Weights of a small transformer language model.
Architecture: local attention windows, gated attention, exclusive self-attention, value embeddings, hashed n-gram embeddings, a smear gate, short convolutions, capped logits.
Training: a variant of Adam for these matrices, 174M tokens, 6496 steps.
Each number is 128 + 32 x the weight over its row's rms, rounded and kept within 0 to 255. Layers, rows and columns count from 0. Numbers have three digits each. The size before them is the row's rms in percent of the matrix's.

# layer 8 MLP up, 640x160, rms 0.0445, rows 199-239, columns 80-159
101:158119154087131186129138148120127167127201160135136133093111150131145100154102139131192173106163102169150198112136079128099176142188063101138032130084117128078121144120109118148099103099185113133158161131132148091143107075113121147106107111
095:130154148129142113095088116071106100128138190114121159156072145083143080174119171139102148090135081051111123195151127179164179089129119084122184153087129149094123078066133156133087092163154161196131155068201160143099171118076119129119108123
086:151163120123124073191154183132188100160113129117063127149104093146121144127128041138098150122161215086121137038125122151151163081129125136117158149125111202089144140102145172140190140123181168150088173127150117150114129095127186118096130158
103:137036145129120132107149074128128145149131156088115114154101137168146132093146112115134111054089175101133102073106145141136114123127100121157070146170138073168169163103129110116183150176102092125084114093195139144143149121085116120082168178
099:077171111091135110101103136123064113128130175196107144148150121125138143131172116096139186166162094144148149154124126102083114085113129116181126108127100089158139106093127161092172129122178170121074157158057159096107122150076141115100103121
097:085137143125048134154116083125128115146167166119137090091143096145110148163123070156104101136145115106117151151101115074115115134133089158095128081137178107115079149129152128031147090156133105151161141162156150185159125138110153124094070109
099:185094097126173111126069165111178120119146159097067213185059109099149194102144122144146112133112133154132152129138173132137142101158167071129194155150090141090185173131127133126123105194107110146070142072140109134124121053134120101093094118
092:107116111103091067142154157048166141149131106126059163155102158106182161059159157133147148096121204163151169122134133141115164110149107103109085171156090143119126179085122149119152127178153082131148085105135144129181154118153150123080091144
103:097151107112142149149131173102179120102171188132116135073172038139154134148105143091096138127106167108112144092130064106085186065132102170166156177133118120102141073140148118114164143104134116145092129120121159149154175142154144098106163160
092:103149119110109178138141104112152145131192136054072207143171114156142135104154134135116066134124144125158103034104186123101079122068145156164136098116113121137117135143145138101109173132101111187063138153122153167150072090074140121139132089
107:196102128105117131198062148101175095123140180131124139079111129126131088098124150109095199156160090151084070187175132086092131127136135099124150165118163026110121197114085139112123147110101102140153176134156104137119108142120099089095073201
098:130130153099096103134077066130122160120180111147100137054103140118055097116074144107163103108229101157094156123162201110083158112156099085154128102116205114130158122073136185100118070132101151178076180078097156109179124110150127146190153153
101:103132152147107150147178111136159181144179103166117163090092078132082107139122066126103109202118090119109120178131154100137104061144159088177187128124159100125107109154093157070131133116107157163091108133096142148132189146101077101172120133
084:093102117091125175116143097137141145160101147125097104095105103139107148078154166054137133092158131179141093110092148086131100133154073080147112069085119131120155171090149092152175105155113144115170109167153158129175134136181102172086130175
100:102171120167081159100145114117199103120156119185094127143113113131093118047111172157144143084110191068138148138100160122176106101179146050140125152085134147157119137078140101138148148157094102119127109104146184116087178109164149097093125096
102:067124089134109112138163118059132141130154123083097146134126139124159139059129159130137104120132158136115106169120106120116130119230128116160170182120140165121203098090129129151092109176150093116078165127100112159098062120156178131090133079
092:119101124125121195088149087133156113141106140189088198105087078135066128057162087092131099126144128137150139122137147056192122161146092117179148103172158138170112126114119164108162121173127136154122128149089137118097144147108147157206076171
095:144145119166129150112138051090094149119150122092131173098114126089110129068090075149113157158114093096112103151115153136119126165139129082108123142129128116173099102073080143075168071095162112142145198129115120112181146157093164108137090201
086:090084063114095140165143102079143146134159109194135096072140105149162109112117071121159123080093140113068125114135085147141169151125135118157134129166097112172136139114153174106111049144133063164155181203152159161166136128169141173081151167
087:159088080105146145107082204086114133198227126105133102084103122082144145158107149164100075126144162075088099074078160078120111113153146083148116152167222146147128154151108100089118108139148132125137117131128115169074175029142132144133137149
100:114126107117103182190105129152156137093179131109105141104090114152157135172148104111119164129119178134139140083118112143079128106131135137143052105102174150054099085103116114121159134184192130201089208176154146118087115087072111130118172156
110:108129115115142199127102135160150085176247137177122107088055139192118151143095146151064131158142136139145141172137138085172170093165102121128125133108155168093085135110088130122111121098132195175131170139113117142081086086141103072125143091
120:156134093178170151140089074119092201091124207115102162126114121122066116142130059090142125186097154122169131139168125089072177098124098148173082085108116108143158125127139183143126108166172174138116145123140117194104191137092159170147126146
099:162173103098118176157143169118157128149206114160141120086124130091142163123079154142134131083128159128180079082177061126112126127140126151136159154147169062155180099109075155128170108126132092115094198145138152126146104141149178080067142153
095:122125110080182174103133075106174129158142139114113168123118079158218118130207130164110146150176162191138137128122157113106130166073112113131125100146125156090106097149129127151141086114132149111074079101102164146089101128111169105133187146
118:198082083152150101152132152072185148154149122159089183139159100120171175111109097178131194128101172069115089105087112134132173127165108149122147089067104141121198133139109181129159147128100144117105132132070095119125146128112083128142162118
095:116148133130111159112157175095185166188145116131142149098102145116085109085098189179164084103113121165060091137157161092158116115160147110160099154172105088135141103121100153116107152131100177133132165101052109083127159113162162104164152078
100:095093074166115123131157158135130116139188082154086143115170180101108098158104138093073143114104168068132168097146140105154182082116089092138134094108125153115073154156163201137089099095176108113099201142156121095087128127166121089087177119
089:132091134138139119212150128135130158114154097127135103109106134129063031101115095151110094105196073187083127159124156114113147157143122176168088107151141097123165140122124145157076130108153142113142119156059162140096109139098126141157133121
096:159107094106121155122037163064131151134061083096141155103134137130148141104108161142169215146127179120148158187153124186138140080122101167141143150092131092097111118143123153160151075203164130140121146084139165097122124132167115095093122189
099:115087117089126111106166135089114149117165109126078120135148128181163089107135191121165156130132131079141092130118122154102158158175092113144170170136160071080192213097147104126147129122113171167139115128137186121139140157112099126118187144
100:098167135175133113122107108153155107086141137150069129078098119111140083160140106115111134179104137152118128149173144107105111100191053057160084096124167142147164150055131099117038161125107162128103177107128100075159118129138157137133119157
102:152082101162125167137126194124144130114207112050132131192109099171117125111149113175140134086141147097116102131110173079170091104091152111138082130169208120121189097133105097124155117083123148141066191104123111150063112112112124133160130077
096:166098120116121088180110096114155140103156098147077085150156083136169098147166146097122170090188131198149141108147119132066159119156167116144110139135124131093136102129103081137105100114142130152168127129143178171224106113114155070161156165
103:159148070123082124182067137107151078161164189111151139178059179071123106119101139099141146097128155159184072117172118139117138075089150112139168190161095093143150139076111132106171057171179137095078192155089109156125106125136129145120127153
103:091141067167114128136169177109151121106162191135055131143125138164171151111093171085104105095094112096119144071115126116138167161115122104192144166092140159110154135122154123123179122173075147166095116106105074171073066081119148069140140198
097:192166109112090170150107182133165180121192123131156110094079084082129069143073111113118120165132162154135096155158161130147096116126169114136117163119196075136181134108092180135140116191108121125124117149111164147131120094158224109070079141
098:103111166170156183059190121091150126118181082165078149177110126211102130095105143197111112116148164099126124130143156155101087104127140162121060093154106079134142135093074089135144127118130178149141081046154116197083161109103142101116149089
095:103117166106107144175166129056122185197163117121140152131077094141160115133097055101074104164116080070152131093063046124144118135184104114156155074105131076129146126108097146114119140110121169130183108183135114119128137111144152096134127096
107:142152099122152130157101147061131038098134154106106171081163103115215151126105115201108190154152132125140158095115115086153139167129076154133137143124183142128161104095145161089138147150189102107129165105049092116093137094185129112139120107
106:213160160152135143154096127089122106171169168183076211115142156113159096082099144100182122148095101143116138119120109135081173165166111065136177151067110085142178169137072115101105174130122171173145151123118118130099185134142141187099124134
# layer 8 MLP down (transposed), 640x160, rms 0.0401, rows 199-238, columns 80-159
098:056170083089123136107153132168104110136118151119114130144119107168096138117104155110082170146110081159146205142071093138118120127086151165159175097083114151122117099102091117128177127114108154125144095111137165169148134105140171145083110126
097:088137200102141130164167118151155140140126176071142199114141156120119117158186096146090102144155111084115114172146071113062073123124177066101189140105132147162127113117140144114128146153183148116134124126086151090120043092116170116120076172
094:141145146127167131070136083076107147115175098175088150139137123140083158109147199100180093150142092150139096156118158117083143117148135099155130111126157140137131123055174095139130160189098114147114100094060087096116112168163079143119124149
102:135110121182104180124123099162122085164116135137169116146098134079137143116144115151107092135146131162078081104111141100077174102093088118169136091076141144173106139143146108122124115128108126150147148115041142074152099126124091135078104081
099:173095103117137136087106085098083181103175119147082238147116157122153088123114142119201144119064135094126168097113115116178049093124120142138157107139115074076086146088149134174206117108112134147118095077109078101110122093175105136133200153
095:096150117098110168103207165117151111115149107165128118097088100114098140129130105151152099175191142163174148090148138136097062207080081167187099104206124108096106141131175107145067107143133167143145126164071131135114112130113183141155182123
102:092106091105183073131136109137157084093138179123177111123111141067154064088112135130146087140113082181116087205164121107055132204111149135162112166097119107130116178093173111073136154086114079146127186119148098138161088186073125135145103108
094:153139144140169113100123103109112158061092116099151117123174109157098178158130098100127166127120116114095133141119103149141205102133106090155168103123086070087084123149113154161077151117132131137127122185129096124109131096092105106143148119
105:157146130134076126200155122155096189153118195148095092088090149111139130162119100132084065138170167124138112121122142147109129146102151127132137152122098091160139139108124159077155108135079149103054159134178162133132125160145114089127121107
094:134184144180075062098109091127118063132092110149154138097086179013130085130084100078184155111131128119126124157125156128132095103132085077174095091164155118128135161107136184096144158145136078166203156141083178127048126101104094128142147104
108:140140139127184130182114191099139074129155139092213104096090105119181137108159158147152164149092087160157129099166119168070115150125103087097184143117137158127135145116120105129062220116115135119146111158144107035107106106107118146107131119
095:132105114166106141108090160121107162111103098137121106131105096148090118142114156160142107096149136119163104148154165132196165163128177072163098107130146145160138114114057179144114183139132089146095090075087126127136151140083089044129128191
102:147148146138131132128131122087087149180132125105050083114062047167149096130106113102126212118118192126125119190091071139153106168120100151096147095150140121174190133098148116108076151094122084193171123117162144159128098139155110121091106176
090:128114141196160081065115104148129052099136155137167083094138099183149115147062080092128094145133130104135113145128115112138075134138087149177106120083148119092135147120150082112201122077150112081102157139110155114084134127096156119137117139
101:186067097121120133122152128200137074162235171130131130161098163102125119126029113177153122097105147150101136175112176097171094146130129111089123191145174106118085073142123096126151121119139084115143124121125111125082059119120109148165161092
101:159134107200106123069161107130141098178112153134162169135176142065184141109073185114120129090182157130150092131157125147110121140153096122181090066149083094130177127160071099103109136150116195090123071135145098170150148154150146149121119131
093:128135148087081115097147174116104163128096135147110154175157142117109120168104123127084132141095186100142161165110193154135134093132153148124087158131109157103070187094166157127129134066117109125131119143186154119100214088138176066097163096
100:144127108099180106123158138073085117151126122111072107088132209092155171143128124144123140118131127169104119142125118118101154105099112171142102154174106181110142112150132181136175125106138140145110098155148088097133150169158172174175140115
091:055121134148076095126144120080150110131166113196122132138116126186163114136091076127188131089177121081105124155135153176152108178143113153130124158139083180061140136118128110157107143097106070129233158113114153100111129161149128191128193119
087:115097111138079145126198088132151150129099130162156116167082128163117143158118148077131141164134182164157095149119127128157116065111083186124145083111078084133102064137191197136106154179126104082085143142090165120115132128047097103175103193
095:098164150062144192130107117131152132157111167110091092132126068141136137153117134086122075105161143156107154167175096103128142138159151187129137113147094131144108074129166182154128129135077085134200155117191050089122113047104127142122106120
108:144082078171108141086147109150113145111124064090108080120174106172067119105142152121194108046051173163096110103158082158113127125127148100087160136172123145172195127139133080094159136098160107154110130088230121133134153168179106086078135128
128:195100181134127152049130141151139197151155152106154147118160136140108148179159128135087170194047114097200173092124108089066121150127113188110094115124152081156136139113138127141145140111148119105134106141128104165105136124159090109118091121
098:116104109174144143183151176124124117076171166106203152103152146112125143148121097118123112100161066095151106147119141068131089104189148169131191126144165087136155140119154095106165120091105089121057138053083146168105118134104065165143141107
100:206143086106101074111127107122099118149169146090104159072210082131105077149113060084120162143126105147144154121117168113118122075123112169104139088120207155161078100109114148132101056111092167071120114101082141139094153169145136127117142173
114:125113117120154110212115108151164085074119104114166063085145118113097142091093083129155121053136138140086103146108207109113161077122152114074205091109125145137112108063137153090111094107171121163167175122139100119173148073110128153134116160
099:130078092112154115139167149182071140074096131088104201125068206134114163123122083163092163123132092133130138110139116175127242094104093162110145093175133138150112135133177101170146191170118134106126119156150146103124116168198076162091124136
096:127138157127137146108091140143166177181094130088093155216099123140139136104095130103122104195131106100123126116102153161148215183143120139083110168129173146162173157176131064123065170161089127148161057167142173117094138138113126136155104080
089:198133089109124130011090106151110116146089164145164128182150088153145170151144159114115101136076171131152106115157111125164139145128174071097142104131128191141123071160061141125183101129127148114138165096149105067121163103159100129081087102
099:154104168115118145173131118134102112178151103100159122159114136120108099127174121124108178193087096142148099107192116095207092129102091104101153151171133165113082125137095117143150080145140129098096132102115132085132173121144172200133104192
099:119125135152160139113122122091167075157099168115176103150116086168168165099116175098141130144149121145106147204109144108181114095136181161146121157087125165136084159155101147148159134191112066108132122153187128147176148069104114094145137070
101:097127157113097065096121158110130145170109145145183086146089146086117126175088069073173144138071081099134119108135217162181133159148135107115096129190131171168137096164172139161091160088129137154143112211149145107139118134138122178110130140
101:127119111175130163146114154158124115074089139074153144167111107135109148110090148130092138099160130144093143221127088103139073175086099142114038089074106068134132154113156102117113137184134086116172104088107136138081082186119107160119175090
096:143190103126168126148120090154160159129120141165113124130137100084135169165150195134088124102166141177172109148130136080141115151131094149150125175101059114128106134132119142083139139152162118116124140121126075127140123164087096035155163132
103:104184127159108155137103130149117167150068138100140133102127194043090136080100091125168090116124078166080117179122090141174120172147127125156107150157112128099112142121074137125150099162171128091109106163066194179087135171139182162131132113
101:148133150174109108074151105163130080144148175146130132156120150129105165124079107139111105110043097103174176125106182132095087185152060089172153164150085106181180109172167144140163170131141173115136144179164120103107153117156127140128155081
095:126105196125139135188156190125194136140099125117172150103174160092128121144161102087141095121122122125118094119115100062129072153064145169150148185122093172110110098121121070161144188143160147095124154140094205124115120130131109091143103060
104:165105199077122123115104100098096100131120126155162155101176112122140141128140105086147147171091093095140164185111070132158097139107136113182108099063143107117084142143141095159089171098142094144165160129137165137122138144135138104153096188
095:080176130097175152089089189099137126167095069085130090142118102112134123130142136168102109165099170169179147093106157117156119117133089078093137149160096172119128166139107160072054190140129068138152091131106111129133131147125160087146136106
104:098054162128037130076188096101158160133161154164169123167115101144067161118127141131151174197149122156055093102068135133103172136078192177122146081120094129064121099121074114150165180132084182112137095102136126164105124068086133109191132101